config.yaml
parallel_block: false
warmup_steps: 444
decay_shape: "linear"
Each number is 128 + 24 x the weight over its row's rms, rounded and kept within 0 to 255. Layers, rows and columns count from 0. Numbers have three digits each. The size before them is the row's rms in percent of the matrix's.

# layer 2 attention key, 256x768, rms 0.0325, rows 13-40, columns 128-255
064:123173095133125136154154103115114167142147095098147140129081113089160116124184119123137124104146114117131168087108116105132153176124112102101065106163138126117129109116154143119103110110151121125142133131138159135113141111148127104171102144118125134116108115127137119109116110111168133119111112137140130122162163121117142152131107139126133129148088122122150099129107182127103109153157
076:138157144120097128145174107128136169116091132111154118141114123136140142172143146157153126142134158126147153167108137118119125101097138119106113111120097115166114100115141115106135165103154161132092133142138133119135135111127142125142167171124156126162118129132154100126142144122125161143102150093131130145147150122122071125084113167097101159155111107133141154157130120092107115140172
072:129104144104144112114089132139133125127059102162114097151181155160096136143074125136143125125137144100155077150128116111135100118146140147161177125104149134164174170151133125172104106102103099118131117120136105113100112116157109159099148110164131144162063152120117125137138146141101107090112139149124135086084120106156138114114208136138160167080147139088132140143125097153146116100094
062:088150152120096178166151118123145161143091100085123112098137121076164137144181149115123115161103149128122167094075114112137136157148123150076116116140112129126101062106148107101097130150149112087135139128110164125151148127159133124151124146145138126130138108116126127129121117090177129163139118118150170124162155120146102115100139149113121122100141141117152113126125123078109125119203
094:112108132125163119114144106117126130140168133111132135126113082114122142118136152121131127119179083173135109110102155092113172148118124120181133168158128134143144108126121170143138130148144113092176168178095151120118121107157141110118146111096093116129136138131148107115105124148158114106194103152110148124128139148156169163147099107171157118120121127147098049134144154141131136171107
068:147110123126186117180143145105090143147110144144129105120139108130087134086166104109124103127109149152101137107141158145127136163136155116153161146171124119123134138169136158162114126127093086143113130135126111141125157152119136141098128150127095117176103125122162139192110092150098085111108161132134143112112147160168122135171152149151111122108106152113138125114114138169144126132117
105:113117114093164105157082158170162086139087120150108133123129164128113096150103111108139117144113117111108153140150130105118139116099124137125138105094162112151117118126114096198115147121090120146083091094126106136106108138123108180093119128161160114179110107141142124149170168109062101132103151106140124111146081125129089147113133123105109103148125161108139137150126110121156106113160
069:131150130164095122128146119125155126119137144110127125074174108139153113159127174156147100119150131154130102123102149118139166139114082133126100113115145126162136104130136143115108124142142108119148139105164157129128109093156138079174151153118154142113110146145106086129127117113153123145162084119149149176151111140133133135136065126119139099133149122171136063156113174123080139201117
082:187187129146096129148163106130140177117135146097136129088108114120119151148118161131133113151168098134145100114129130103116136143081114122153103136129125118106065155122126155102144115117147155152167114120148160100134127108115091104117158157130164138143144116153099092100112112170132181134140114137134149134131081137100144149135067126138094147113108104147142120158140171146099125130137
095:083137175160103125077155172134114134118162134128130149120113091157189148128136103136144121166149155133115095122154103111141145118105145131171109160130122139111127110139152162127156129166145128110130123164115141125186154127096157105128141100096116138120143134121096132127142096148169150106134116131133152179115120145111118160154127121152132157141148111175136068138120168115072111112103
100:135158134151120140136146081142128137105181120160065116136113104142128141125081152141135122081125114149168118117104150118127114112096103120092173126087141123134098117103100101108151114133176175125154126141140141132141084121164119132118114137121137156104154102150084116143175138186127157151106105165150137112147070112149178114171154119104139144141109123081101148123121148164118149149124
113:122132101104144132157150148138126115134097137095119141157156152147134137136150115106088119158126134170149140125134143127143097147111106173167103128143121141116129131140105146106103135136128158166104101118151148148123111108132133138107161080165119104161137111138132133180125092129119109062097137148127120174151123134106049110149084133133120087133115146151145128152139143154102153146148
098:163166135163111150153159121180117144110173130113137146127088130075103102140119109113109137128185140177119112131078158085123123117100126117130109119116156118143085119126142176092138101111153124122178080123126148119147130137160099176115107174139126167137114114111101124158121147176112196107137106146121133126140082089085106167141115130123121144154119169138148132161091151142104092148074
098:144084132089113143108069109115163093132109141145138144110156144127144114147132158149135117113160118094144093123119126099126126123115073128087124151111140143158116112113112141124115121119099089096154122128161107123131138112188120065123118118166151153123167158134065146103137130175146117148108100139072143111073127129148075132137132118137157135086161137166140107126124144117124127137110
103:088110146101153120149119131110136124153079137121150130110134137126097126130121100160150144134114139116160182151099151099152144129143109150139083122141139134137149108126120120172094163119152144100104112130090104137082097120141089127137135099153123113148151077121159113084092124144139071105123139200121138114128138093148155107130151117124191094155088164101127132126134128121144131113152
105:129132137142139118147111089132128133129141104122135093062141094123155127122111164118163159122134132157132154168121116135132127151129120137131115140159099122147122131144150152136124120134123097091122116102154130124153137092112143139159138143141137098100149143119119099121095101136110178104146095126113154108110155096142108111142152121136121139138142127131184103130101127113142071172113
101:127082132121149147115074133153127103177079147123111144119162112119140102131155131123110079114102154071127093110098121113152112102139098141114158142064173156176161121156108118176125155124130134116091126115096104133143118150175111127091116145124109164139104109113107146127165134141151114139118133184122101133139107184202167098147186107125164097099129138110103152140169113151169158111152
080:129116146109160129142143149084083101159162157135114148153091126136099139063107129122112119119095134153125133102141136127138142128116106137129107130115128132097161117110147145130108115103146172143102156176137149155100103191105152112109144122113132137148112093122135169168130145117100111153134141140145095140133136173154151119130131101146127120134123102094104128115137117168129132130176
100:095122109126131122166132113085109130113128126122146094119081136109160120097125121151133137160160136135131187102143139155136107126152116194133091106152082134085121118119147127114115101146112136106101153135118098115109162090100091150161125134127165111129160155143149161128138117115134082143112136114110128117129155125127104141100086130139139129119140132145131132124102095102133109122128
094:149179144104151109113105112140124136107105135136111138125140120087120126137125119171150121169116116120118102129098112059103129113112157117151157137102116099129134101133119133085174119108148130122147165180111139141137108121142122097102126158118116140126079151134133151124124131121185152156178138163094089140112113165122147110127098123110143079111093119153150111109146099112112153103184
101:120128104130147155135147117097104118138166117132134134156082111134118136121102120141091153116136143149119149076138135183163133129127099129123121127179115153082093117137130101108087093149125136100118085100118130114157136095100147132129082108136098140171118146134130129141138112127112095107139148100172149084141151129122106144132117109149120143145131158114091159122120155121100106131089
096:095111108144107119113103121113104125128153115126121095113109106148149118111150136119099161121130139117099151083162136147135123138153110116118162098138112117130161121107136093171094092152125151129098116112127109094140149135135129149134060119121139138136164146114139158156130109136073080164126120095139120100155108132132132141140111114114118146124102166131115168123134141133156151152137
102:164138097157155118112118133169116096123103075090102123163155131102148116131119116122122126161161111151186141096102110120129128157138134101143129152130144120191164123151127110143114126102128131114148129139138120131183156092171144151137161115141118117132109152097144110137140117132102094168140147141141107118136118145161095104136142138137151135125089134125115106137102139140139143127143
085:140144184136081127153118114099151115062142128137133123124143155121132118142102121136121116107125102130122094189172151133123110093108142159134133131164120121099114127118140092101108143116111088140104135078156111134134101139110086107122172127136092118116130117130140110091153125092117166111115138114135118078140120130094129160106141127115068119104162133146135130160142107127076108082098
111:124099126078113093117054105143128123099142130153104130118141127119141126141127135170123121166111105153129136132105153102104094132172136128193142136124096120143187133156077108157137139119119128117173116087095113118149169121144123108134149141174127116121151109106117167085137140147104133116135095105143115069126103159126105089077162122118086119120093169157116128080153150110137143130144
072:139109126143152098087159135137129107136094125116108099105142150150101127124151125130150087114087155139115093148113101157124104108158125117103106137111152088119145136155129170168145175103095129090138144097115102120110081136117145145149124106128149101106098108134130111088140164103151149131102104149136146133085125141147159133129163139151141157131089080127125106096068090128166155109135
095:098147102118111149132157130122118145107086118122138102118114118085118130125112120107094148135130144107159136123123155157174118154166134112103093179138074166101132104069126081123094093128136118125078125131145157148099163107093100113111137106123129120124112154130165150164144108137143090129138143103141125127136167151153108144109133128147152123138119112100128146146111093155133109107141
081:146141138132125182123178142126147193120058113163125124144122137117129126139139125138163170130138129085105131134087105108106116121108138116148092126115108143142121143070117121132127128135187113094076098119130103138127112135107086107143133133149108138147139142132162116117118093122143127125142133151145169122146176092188135139100124142102173169127126093113101166125113098103122112117117
# layer 2 attention query, 768x768, rms 0.0337, rows 14-40,78-104,142-168, columns 128-255
100:103138098142102100113123138120142119115116115090145121140126142126102108091170141158108150180155158147107165132152112144122101103118150106127109075138176145121119115124143151110155127173149135146101147108143118108120131148096107174127101144159093094158120184104160177166113029104148131113084118102155104125164133137101116156115103146151090098132088161166160121085100116108156106114159
092:146161133079121166108133104101106145148161120062152141129109132134136109177135095154129130125120187092118145133104149125137150139183108116110161110145116100125135126136135131114138170091177112102152167129086103107127081167162113058173142142159123109122132114111111141099116097139197157133102136115134145142127158136146107148129136162152135095148136114160085160123152136118127108144174
091:109112100129110126127124134117167108125120152148132119136137152173120131122142105134113109160133144131101176136133109152162107106122133134107120090173140128113144146133135147113131112167120168128113119118174111133106154153126107163156075138128112093154144144084196159183137074124117101120115107090105137093094143064083112111096127143159095148114108164102153142076121110108122136103144
095:114132098149163175111141083155152107118078082128100137149135119117145142154095115120119096139086122119130132134125164118105109155152145170107137162094082130110149091129129134176142155128095130107170133157134110123138111126129126104128145073118182132085129127164148124094118139133136108136164130136162125133128176154164104130148125127097169097147164085189077149123144060120109138162111
081:126144119075155145192141137121128138109122101151136125135140083076138121111092121120156116117124117126145124132105147103106128157185138156177132168114094132132147110109091160164134125107088124125138132159113142131170076134165138139134197118095164119119132116140115124099119147147137122090170117173159092137156174132159094133135143122128157116144153130155086134131112118159149110119157
108:146118063115142083149089142133170083102100162167120141112136136077080134097131150146161083117128044095168116101127123089130074159138175093144127138132139161153124120107112107150117129148093130113126119120118160117102137094121123174125105142112093143132129164126118136157151159131107101097179123133101118104129117114154083133150109090115117110110120160127164109119116114121169126120140
097:105088128161101124118138043103156127112142155123101104159153136143127137161104123164114144128148124125104159096125132157138098118126089140131104118125092104130132130135092085131116092175141143107134128139118092135105178132124163152106102126137107126115133152117114152181106108100117093136132099120081146110107096128106148161121102108087121140123084156095132159096140103099123157133090
097:115161171176135137122134072116130126088135103099106101161131072125064133145133179136133161119181166170136143091136111113113095101102141131148107142113089097129133136143101115137115136128115126150085097152079132088104140141118130182064122130147139146128118126126118108139116115100097141162096125127101118127117125096094133132117089117099162141113111156088131129126134142133120117153075
103:120118160108128079118141177128109112130150117123084091132104124152138115128088104101126093168173108166132135120127122095151083118123174064137153128125141110149128130191112129108114110137130117187127109128157135104133112139125171128089126141136133142145113073075142174138120121149137120138139102129102121113157109111106136129155148103109119136170106137122181088139134123125120102138108
113:139134102172133123131130057122109187109150119136102108150164169140090133147132166121114152126131117098148125117125162130119114119120121147145162138102122111143111134120129103150111162140108134134101131155099128129105112072117121123094140131081120151084148104105110087105146148112113161171135116136109118122155113100144139126182114121103157115124135136077112139152121148111161135131117
102:142111092115137085130124141116106095120137119112169165131154127149136134157099147145090135122139155140111153128146114149145152147171145068176133154134119095148113148137148101098095105093126099154171110107176108132099127127121136176135139111131132169097093155129136144132127101095078103098129138124123117095091125093112132176154097118123116087116114145151138097109109174128144149148128
102:118139137125120080129162035119133127108118126128071115110143096122078123138124159143172150110150117081136139102145128043100106118134165120173131109094097120175127142138126170135063128136142113178128126159109135097141111096152131169075121138102113155137146100099103113100164140130129171152131132165116083101173116107122134125145101097070130099142122160105127125125163116129131148122102
103:134087123123094132100082111118134128101125175146091125122121158146169104147119141153157111102082085081123113125114134147108120161188148138145175144122124093162133105147130127177113160112113136118167141093128123093114105087140160060152118165131147156171135115146146144145116128138129105103134159147150141116131137114144116165116117141120146117107142140120176098145161052126118149132139
103:115117103077138176097143126116169135109121146105149141146135156097148110131133106127115159126087149091119140146087122105092142146163107110119145160191113101158129101136152132136143146117143136021129144084166114111109131117140143127132118150170162106149118101128139158185143082124153107117127158101114143093089148107117087136148122155152141173130098126161153123100117127118119116126150
088:116146150158123124129091064110153131107110143169126110117124133079098119114092147154192101108117118089142111148138107092136095107144115168159173140143107117127162106118109137144155099139130145145122123168109147103126178107120111135117080092147123153111137187121139120130164128096132128122129132130090102114129145166161120158105096084118116111130104149135099118131143098105146135123147
111:157103091086132135173107175129154078096111129135097118121126156143128096095123094144111164124113114083123142141086115140144109134168101126138160166130112099176125129141119125180097151085105128092149150098114124109086057178129145129125183162138173129108121079131152139107095122111115110115155138128157103103136135079149122127130162128116137123148105104090174088097092123142139157128157
082:118105081139143101103161129143172147119110107200098113104093120134136138115089128125144119137090109106160118185133113110133109129105154138194147142140114110137131122124099109178126112120093156151130117156118129119158115108140112156092146137096143130123137113138131115114135127156135128090182110157156131118146162147171099098147155110098142117124154098131087128120126106134109134126113
103:123126117126140145144125153125138154163133135135166138116129169131130130137146120106108101167079153144102122164137132149127136168114130158091106117162157134093142154118140113080177077116146137135137140136134126114165165140105100111158058117160115082135121162118167162128106069138151124123108135107119140139078162140122119085111131127175096126094108134171117132132141124128118096149169
106:112148079177141169125129124141096075172093075128102111129151087115132114079158156108113154102120133137154157116173114169154174170105093112121125159137103171130127112092195163092099113122150132109107112108116154129115122101091108122137122113115137099136122147122135117139124133088090116096093129112162122123115143129130113140116097109153124108158142148154147152120118139148156135124138
092:127111127106121141098105143138107119120107154123182121115134178114126088141097112173144105127113101112122128132132119112126068073166141153114104145110128127165160103143085117196116131133134103139149087123122120108097081151142134130122118140143151152122128112134109122105106151147120161165136128162119080130126153120127134124112162141114100124100117091073111101126161119139143149101111
090:142136116161127137122118141119138128138097118147111115126111083103114105103156157120172142142158112115156100175133164171149110135139101100175140160153107166139157092118120106152127134135100143132158139127100073134118144139118146159133131125103148136130134123160124130081104164159091099069132109118137158115122139104110110152105129128100113153103143098125119172144100138135132103122094
099:154154108188121128118152127124140097142146123124144098136134105150130126135167162100085112109146116105144122122158135147102155142098123131131107135132130147106113133111169152132119099161104174092068125136133132164123149141107143153117153116107148134157113150169131115189109134106099125110181118116137122153140122138154155136103121104153152115173154163096173170140107153138125094136135
102:138109172129171160095135147154088099134117179114127188136159129118105132114132149127098128105114159141125120113099104108135132097126085129143115156151130122106115105148144122115132158140144122125199078137136105115156134126137148117166112102160145145120143120121134118091136146142138122114114118142118117123112144110071125151128155151158126187102147120158090128144144130152145150123118
109:133091115134141155190144169123096089148163129104135136142156140130145117104180121100182121079130161137115133127127134136156179171139065126059098120119143105101112123129133150095070109106145124127172147101142111120105092165139139115157122108144120114094125118138151120098110131095090100116094143131129095105115131107097116140137132162117081101147135113118134117141118129144127136152137
100:125104175105134116161098119134107131114158175125092169123156131104179113139141085117167150117131168155091153118171098100105161129115114138107127124133147114135099118136134138086137139135174118135170148098117077101122106144165148087161170123184082135151144105097126159130125161118162142176151155128093130098134100147123143151165143165111105129129134156144117092130179108110139142146145
096:128132062147084120144114122112131136110140132137112101149097125118124132118136161150146091134104112131127107147137158151104093124102168092137168136139145164112157110102102116174187130152068148152090099163145169130122165126126109186085134145072121112116134158139137159157145120127074114095111109113142104131166112142163145115110106084130147151122111148119173145115077126117139136135173
096:119124094137131116137125188131139077114138140155089129120118100114144125083081134119119125167117108116140134144168121120118047066098219093159119131118136164130163135116128101178150128159120120163107074129151164119141143113119160135104149140102120105162128122137156155149125122123124110091137129132150116148157123132171140097144138114094137164105164161104135089134171141125156112057110
088:138070148127143111126085117103158079143132109134147165153143084136135085084117164098147098106156137169155124125152142110140119132135116124210180136143111140165166134115116095138086121088146114135161136144117144154148134144138192176122091120123082157126101163087091146125097123118110153107157141125125102131119108140109138128129131077156115140078114176121169093115122143152162131123127
080:130173151105134134156156135147155136142096161118148146124114123174182120129114157133128173128088119103134170120148085126117123117194175151126126113147103133142144113119144153095138183123146140105106137131122181120101111140126131079143124168078129113131149105084150163087163118128134125103111114159134144107119139085105121174152097144164142116105138134129109125167167145145147093084126
074:115069103121111103138108126124121108109125141147136121106144149144151140106103102117136104122138133161115118174162130146152138142152105124156136131153167105124129136079100096126123134120138118186124121109149120129118102151108151121109121094175125124134121123106169118131142096187087130159096129073148119142122114143130110136101147128137113151158113124153129123116134114123101122155134
097:114155090137092142141136108149148156127163124106155107092090113153100117150099120145114113167126137140134130149131122127091147123117101144116135076112172108108136077151151127136123112148112147138127102110152128126156126100144091127140117155148108111156135143167113145177122101132118120107108119086116131129131109120150068186141098154129110143169121129145091106133089123080093108152145
080:099161134109128173153180198120153182143168124107080099128119135098124153096118123091087147139102145119109135124112082105105144113118124102110117108112145107106102117134182133119170122094178149112089136106111134149108140122119068114164164151114116095157134131116128122101118123137174143122135133120132126144125140111183121135119106142107105167126139132137110143121139085108118084138120
107:147128110104143144142124112121137112134088092127112137143149148124089117110186131136108109127121134100149148093131186110141123116103171115166128165114079144122146154113156135156137143129113125108112173156137139151098124123148117173135127126110097108088155145137124137098133149112162114116125167167131109119118120142116128108106120125137152102084104132103167134137145129139170169067128
090:126087108117111122160117081120116113131143106118114116152163134098133135170140087149154112147114121138121132110122180166134098122080125093114136116128126135134125112093123104146093116184139096110137128136172085129127132128107136152138116129163107130116126130140101141147100093105105135189132074090106127096165117148138105137133150114083136119129111140139137180085107083069135156118119
084:111118127130133146117130106126107116133101126182152120125148098124143103129107124136143088106139088167143088105139123116148128119095069198111144102116119113116108134113121096136104102147116109147116089076167134150177152154108143146117117127136130137161136108139089105128090106104084174156155111124116127104110101094118167110127102142105116162122160131133118102102164129140108098144168
099:151154142147113130109165114166109122107167133095114108114124098154153131151122059119119140154167135136123089145134148142143159136124098159107101115093144168114098139160111091109151074116107129147124128133128135121148126128095114150132140165142124091172089132143155109130137128134077125143100129077129126135142133128162142081155139144101116162129139141148130113127103131109080101138161
090:123132120093139142157141084122131121113132125195123082097127111120118129164099135165122153073125119068129108093141153119130121123091145163144188152105105140134097122125144163153117116104141127141121126131141137110134098126137157152153126110118152155109155133115117091073138176119118127087114118117111133093178142116126135152129123116092185110134111133114116151136112134145156143149165
106:129147162127162144137112152149113135109136075157122136133120124118111139132103116139116121104140159122121128085148147121128155097123131124102086120100111146141095115105094150149120094154141129144157146130134084165126152150106143133131128137096153138109149110146134119078072127109136131130174123156096089135160139159135160119147144125122138123129161149132107126130089131115098155076144
093:128122097129124153156131076097144092159113128110149167127129132176131108113132133152100134117131083097137137127117150138136125102069156171156138127092101164107112134093169120132125127135133075153116120169184172138138169136143103165106113167101083131117144137106123135111109123135147145117148134123074139102164143161185099119085127123102121142107142119102114149140146149137145153126141
096:136097150116123100142136087087137112137146105124126107111118109142133107133116173151135146130155110139119135108102154117088138145128134119170134109115129124154145095131124135138155143110095106099117163122143140093094139116124144131127115180146114119079134174130129127121110098149114122118137121095136148124117154127115086114129117088154126125092130112113165136088130084124127091136146
096:108177139131119135152115119132111119134101085122102130134094144131129168096119125158069114180128131106115132106143093159154149117106136126128118153098163126093097124125135140137160171178096166103132131090138146146109105155140139160124083094072147134123143131152163137127109126128138126119100132148138094137124103137088139151116162140113157118137118123123125127130114109128120156119142
092:123107093123132100151109108127152130138125131113123137095177133122115115149131157087142144134122112116124097141107112122150142130125164092162107105110122140158157128111143122137147142129162123151128084129144178118168168083149115116104124133120040110129120132119107140107178121155157129122136123133111134119140124194125087164085156130102107124115117119116131101131137110111107132135105
094:117167120132108104127190109112068128119094117116131098166105124112157148125118112156091076091143116086119167078144115146150151125118116123107134177137125139108097132138137162110161155153142126100109143116157127123051093139108160158176107112118187135109132107125168106123130125109121095129105101126162118116127123088121144143127128121118151114158117141100145156125119115115162111074178
082:136128080126107164147108120137136187144142130167115121114116142123099143134133125153115130124160136107136106136148142083117130098138138171107168101110169142105082117110119141169152103140161143145186175159119095139135074062099114128120105098056191112147164159152147124142148144131133088121129114152129097122148142133162104160161122132114164112143147125135098162156101112106115169102136
092:134070145147146135126095157104143159118157140133151141120115128169091131120109189102128125178101110176126093162105119144071160113148134135135148150119159098126142142104106133120147101094126121153183097170103126159184142105123100093112131098145122132156124150144136134153100115147103149135145142154136160135143145150129141117114118111172099123116092133148100074148154145124096100162100
105:130111137174124143108131154147134132131138168192159110150117122135120142133135078088123144105091135144148138108113108151164136131117118147085096139141095132119098117129157110140118117112133116118107119119170145130164127108100141100171124136149139157118151118089129123134112143128144079175139135103114153128117158144126124084149135121161124173132148117119101159107136116128083081102127
104:140134140112150145139115102134138117111119107097122157120149155118102083105111165150108099143152105107118133120105138122116109154144107138181140107106136112140161187179122127123131145146109097141139123101123127131094132136181138147087158161136144130123115119130129167122138103146149147098112121139123088128099125137128122154103138130111123099095094123142160104128143136137162139160124
092:134093116124088147125099081117137148099131191151096101133130123117142109140150107106154115112167118156097132145131156157123136161109122118163140146118155095139141131090061127102121174106108094165100090133140087109100092130145112117090108127157129151119142147113072086139097174111148133158110100098145130112143066125110085163138091123138125188165138140151111118127121130128128083124169
096:146162108111119075124117148144089122122136111156130098152150161071146141119129053114130179133114129128123129130149109101110150140171143122075114145154133151145092085081127135125140101115131154116187179100104125102138116158113104111126147155119129112123102164125157127118111118160155101112197148133114128156167145150127124107156097125155149122129112091117132139138147113128100135089149
098:156150179156126170108112092129123103096109146101105175147087090152123121114084181143101123136130115105111107120106138139126134107126123149179146122083128071114131155176133122130138173136102152133143065106147131130164151126154129128117085129149125123137139104122111175121113110152120158109099132146110121095085092134129134168102154130158137150114123139153111107148116133137125142176136
095:139194136139138156107135120137112119130102113094139122136105130139101129110152215134117107112108124114165150100122161110148121087109120124093117141090133143093125148126146178106110146153122153153141070123178128172109100104103143160165151127129170146106157107137088082110152096090114139105103140173112133139124154104122123149108132160107128129107143139107083115174140160133135121131124
084:128170132123136158119188099132154142159104138111107186140082140107165126132142138150097170101117143155107149126099142114126100114132119129103134101148082121133080119159146111136152123169113156096085135130118096157117136129131185097142130154130123142142098101159120136136115119141140116118156114144108140127092158150132169166149138143133136164113140116117124143126123130131155134140139
093:130097096123116101160081176113143154099114117143091122160120141135143126144163106101125116142097124153102120134117095118098192135133131124128096123128185143168105094098105155124139153075161120140147165140139120136104144109107122120134144127065134119141122163113136106118127154153121115132107134125128094137153112126099097113148136106151128112124101111087134134117149096108098139124178
093:110138145153157126097129157147132089146135123104110128155127141138145135099156081123120105154123138124141134097163110102130101101160139135125095115155121148122146126145136098145111126180091133133092162090114170121122147172113166136163092124135104142160080117138176154180127100150110123171140173132112120134079168128161151113120147117106108157128128110119152153087111130123112145107094
093:163102161121123116109110121121122127124118134105133131131134128129125122154092173121159073107129118139143110144122123080123089140154134128137130185119100164130120168135119109126122094110136099138152107161121157134115139094195125131122136117161120106148101095139126127188142142127154131161151146139087117136177084152107154109110123130150127115111111122138132108158130171127125100158138
085:091107133109140122128148113137109161123132168105144107104154147147105141156139116113082088105154125150092135144129125137134134183091135096128105140135104123132148152108132115104128127126117128132128125137142108158135161135145127104146161149124161150191138123165122126105108115096129132127098118139126176156135152158146126164138095146079147169160152139150109143140128143107077082171117
103:163152136147108082122102121135147120107097102128133125093133102137156109120101124108149181137150150096162129138134122075142114094156098096164112161149117132149116148131107139129125103117142080125123135129121114097169090152104133143101158108116110134101110098127110123120151155175096124110144136144073100094118067105105104100141137128127119146105123154102134082150088152139127099077116
097:157094102120147155156148118125157135129157140129153128192097138122128124135162149141135114108141142152126122088132131181101146162097085108116154090106117104149149090143134155129145151140127149129092134141131150115092107053139134168102101166131141091145118108110134137139117114113123146125102101127155120119151139176120153115128123097151148086135085118134158137154136111118142143126151
095:111089112123162149132133135122124174134153140136132128133090130113127108102149107131105111133117092142124131097123119149102151183102140158110154120111118135120119114125157112159143123140132134082134132113107117117116131086178151130158094151123166143153137110145136122145112092106164126113128120148160169148131188153138182146164151112141168084172149114137137164116137112130127134129163
103:126158128170128089138135169145119105150143090147110116091134068148080110131133122089159130082111136119113141086159109136118141144125129124127131112106137126104137139138135069147108119109107126126127113091145164143119110146153139167145140113110102158119143124147129151164138152094092142158120117148156076118167096120156137065147176149104119065136133128104132110110119146137123142105126
093:103134125155096165125120139092114103099132117134163149160104099116159155125115139148173136136146139112102145146100118142148126072103100097128118069093130103158136143143119150101127136128101141119107135127147173146087103151087147130074145102093151119121152140114096130125123144092125113167120092100124093106136114146138078114126135098122150113132081137130141116099133158086160167121066
100:190179092160100145154140129115090136131103128115137140102124108122163139120151139118117149122174115097153113135079142110163167110107079064128139119146125166142094146122115171132099088116093122131133092133123102141134128088091147134111168128089135112119103109162108124097123158128090133088099124140111128129148067103087118147165090120103137158132090136159129126146100154119156126130106
104:119167170112117094091140139121128131098150097158156148112087121114173152088093155143147139128163138100104119096115096105144163083155146142106116152111113122105133147129133164101159065084144152128153148125058104154154130139107178098096110080140120137134138105135099139097180145156116116146124133116099145130147117124084072170130122131120114135109119150142139088120116108128108110154146
103:147144138111109167165165122117096165141079100114147079128124130147126112138115101094134200110168121087130135171110159135171121115122107144165111140125119134116135124111100163094112103129099123131119137065122142115143107109094107177109104121069160145120115095184126100109120156128114076119103111140106145118121081098111086105121150155102167143119112129134128124155122137122114117125124
106:158131124088102101130119125122128098117165117085110118153129110130119128093117114106170167086100093165126133168140129166163167137134113083135163117181129145140105123125110158122087085104121100122132100099126090112081134150113145123133135123120144109126134128136122134147100106152085119124126100106135128119164087065135127192166148108097121137152116152146098169138118129120126106143141
102:115158129155136128149157139102086108132139137162124128130117103127128141110140123167144161088117135122101128115152150163149162101097116178131129130107169139114121099103111132105121117118135165119146127074134095159124110158059152167121127092120129135145110137140109123131096128138112111088087100113150068108103116097105124122144128103110103105114117143139138144107107113134158160119097
116:078105114154137169105118115116116130119104115155169117171169118141105134152132149147124080113085176121089162105107125163115130145117134136056124123089134134113158109125117151105127146112129134139149138134140181153089147118128128141143066117140154136104133172121076099112110097095123121145159120098124153120110182145117103131083105134117110112116119154148136149112158112104130159148115
108:096089111095150140095147153127126140120123089097136118131106108172138113127133075102127121153113161104116147141144115107140108103131135124123126142173107122131134100132152093129132145154105136106100156157132138112097077131120134152132119158092141127136139110139152147173124119115151117099151137136134117111140167142134090077108174151131168103123132129111144124133144135123121145078138
115:077129136146159121123109127121133121127091126145159125138149131126092151124138130144165086131097168140103143105155143164150101145129124189129108123130119121127152113081136125117130173164165165111106103120138162137111144156102123154131065134160116104116136181088115097131107108086148131126139130123152136086084163160143160105055122109121118080118119139108112129083148116127121144115105
106:135102100143139109147144110130143144118127108139129115145106120157114096143113099130089168080129142097143154124132135103111147104140094082141169138113137089143119139133108147138131153100123131106135139147128110118132026104149163165137172142087092157158124107153129129121133114112117110132143098142129102128167140117172106091160171133120188131144086154132141137134129157138120198071122
096:167173096098113094114149166153139139116113120145117123092103117129151116087125101110148183146172112138142113135135117121139115103150104132143125140185103138142131124128116152142154098119093125136128147110118090098155082189124136104102155147105111114087122090146165146133165131147103112114137149130108102151113082113118095113182160155143134128129162076101134092140099127145138110105150
103:108153125109147123117152144133119118117117130137090099128148159070098140137133109130162101151123122167134098141151169098128113120117157225122112119120104135126140113125157099138115128162132122177090130137112178109109155156127078104105080112142150110115149141104149144093119161114176153160110161137135142135109153215127155105071087150142138134157134124128104107087147105134119125159167
108:126114121135094111122148124129124117161109126120147102117156107164123164098119136102069129156125137153147142143106091161148117148147161093097138124123165132120131168112159111142092112136139104160125132120136136162100197106112124111121100109125149099149112140128139091115117113134095101124135145121161109126175173107137171142144143151122148106174144131080127161138131086127131127113145
090:141139130149134099150151133128153138122082138132123139163150118155102110129143113135188120081110109132106087060110159085126126143119113128156146150099141136144153115109126148131171156119101154109098086123125121132137096129127128180168108157109157085139133116146126105105144112097128151109114100133098130161090116151109076125071154077132131138078149119169121093158125142146129100131111
122:118149155097115168132141161140118097113162105125118142120109104114151128132083135153181137174167150144107135166118093092139122082141147146162102087130115134132161101160111145092104132094155172119100103108112129091161088147166123112109147112125107094118151088095101169178152177129141137194125145121128133100117114112113089130119145166135110113161104127165107097064115143126106138116119
112:124129126141109138097079118146127113136162116097124175120132103127131130115102206153149112127095140145168133123137120132135130088110137128091127130108145141134108132159124128106108111151150125126104146076138112131160141142134148132133126110146132162145138116124076078140142139112160121141123129128146176142145140145146177147185121105152127105153134149110155140161108144126141132096119
095:108142130158150144150163097116115135153162152135141115151118155114102090154165082104131121137139135122093150174146139124066107145121112149148145129119133131134151132144113123116138139107144139141134078184115130113105096117108089157122123178133131123118108159123163160154084137094116135107146139115105113083101119109133091120096100135151139160130086111122117074124122133135097135132096
092:134106131121133154178132172126114122122101118137128107156157140100144116155166115095142111147127071141137152132135117126121114142114115154116141147158165113141124086129102102084178155116141092110129128167099160103091086140127120165105133158137096154155097168188148171133111066092131154137127119126108128122122114125155071114144094134133141132063121115164110083086107131150080155105135
099:124109110162133104131168104122165159140105129133126117131142145143129113154198094102088133106141088144126113142118126136110156136121108098092167123167142069152095123102122124099159150148107118161129153110112138137099151124130104123150109194111133128142094151162141126122111121157070148093134131113140147070121119099148099115148098149087110117092158120080129142188149075142079130127122
107:142134150126103141114096136129173083139161098121153163095128080131113134103086167137144114108115163123124145166125137127123135092130113095128106119131109156118114141155167140129107148114132095141117119097124113126169144152125125105120138061150098130140145113092089134113101168172153100148144153151162138129138099114143195126129176100135133094160123154099116115128159135123164125136135
089:164105141113112150153103088128124171138109143151135116138130154133127136110155126100105131084136133106141125121150139135116176134118117092117180165142119124119085139108121154153145046138120107150159102139138107110104194140163144104149160134124109151129140117157136102121093156134105115114151122152155092092139107137112166165117107123105111147137155136095135122168129126121138130142184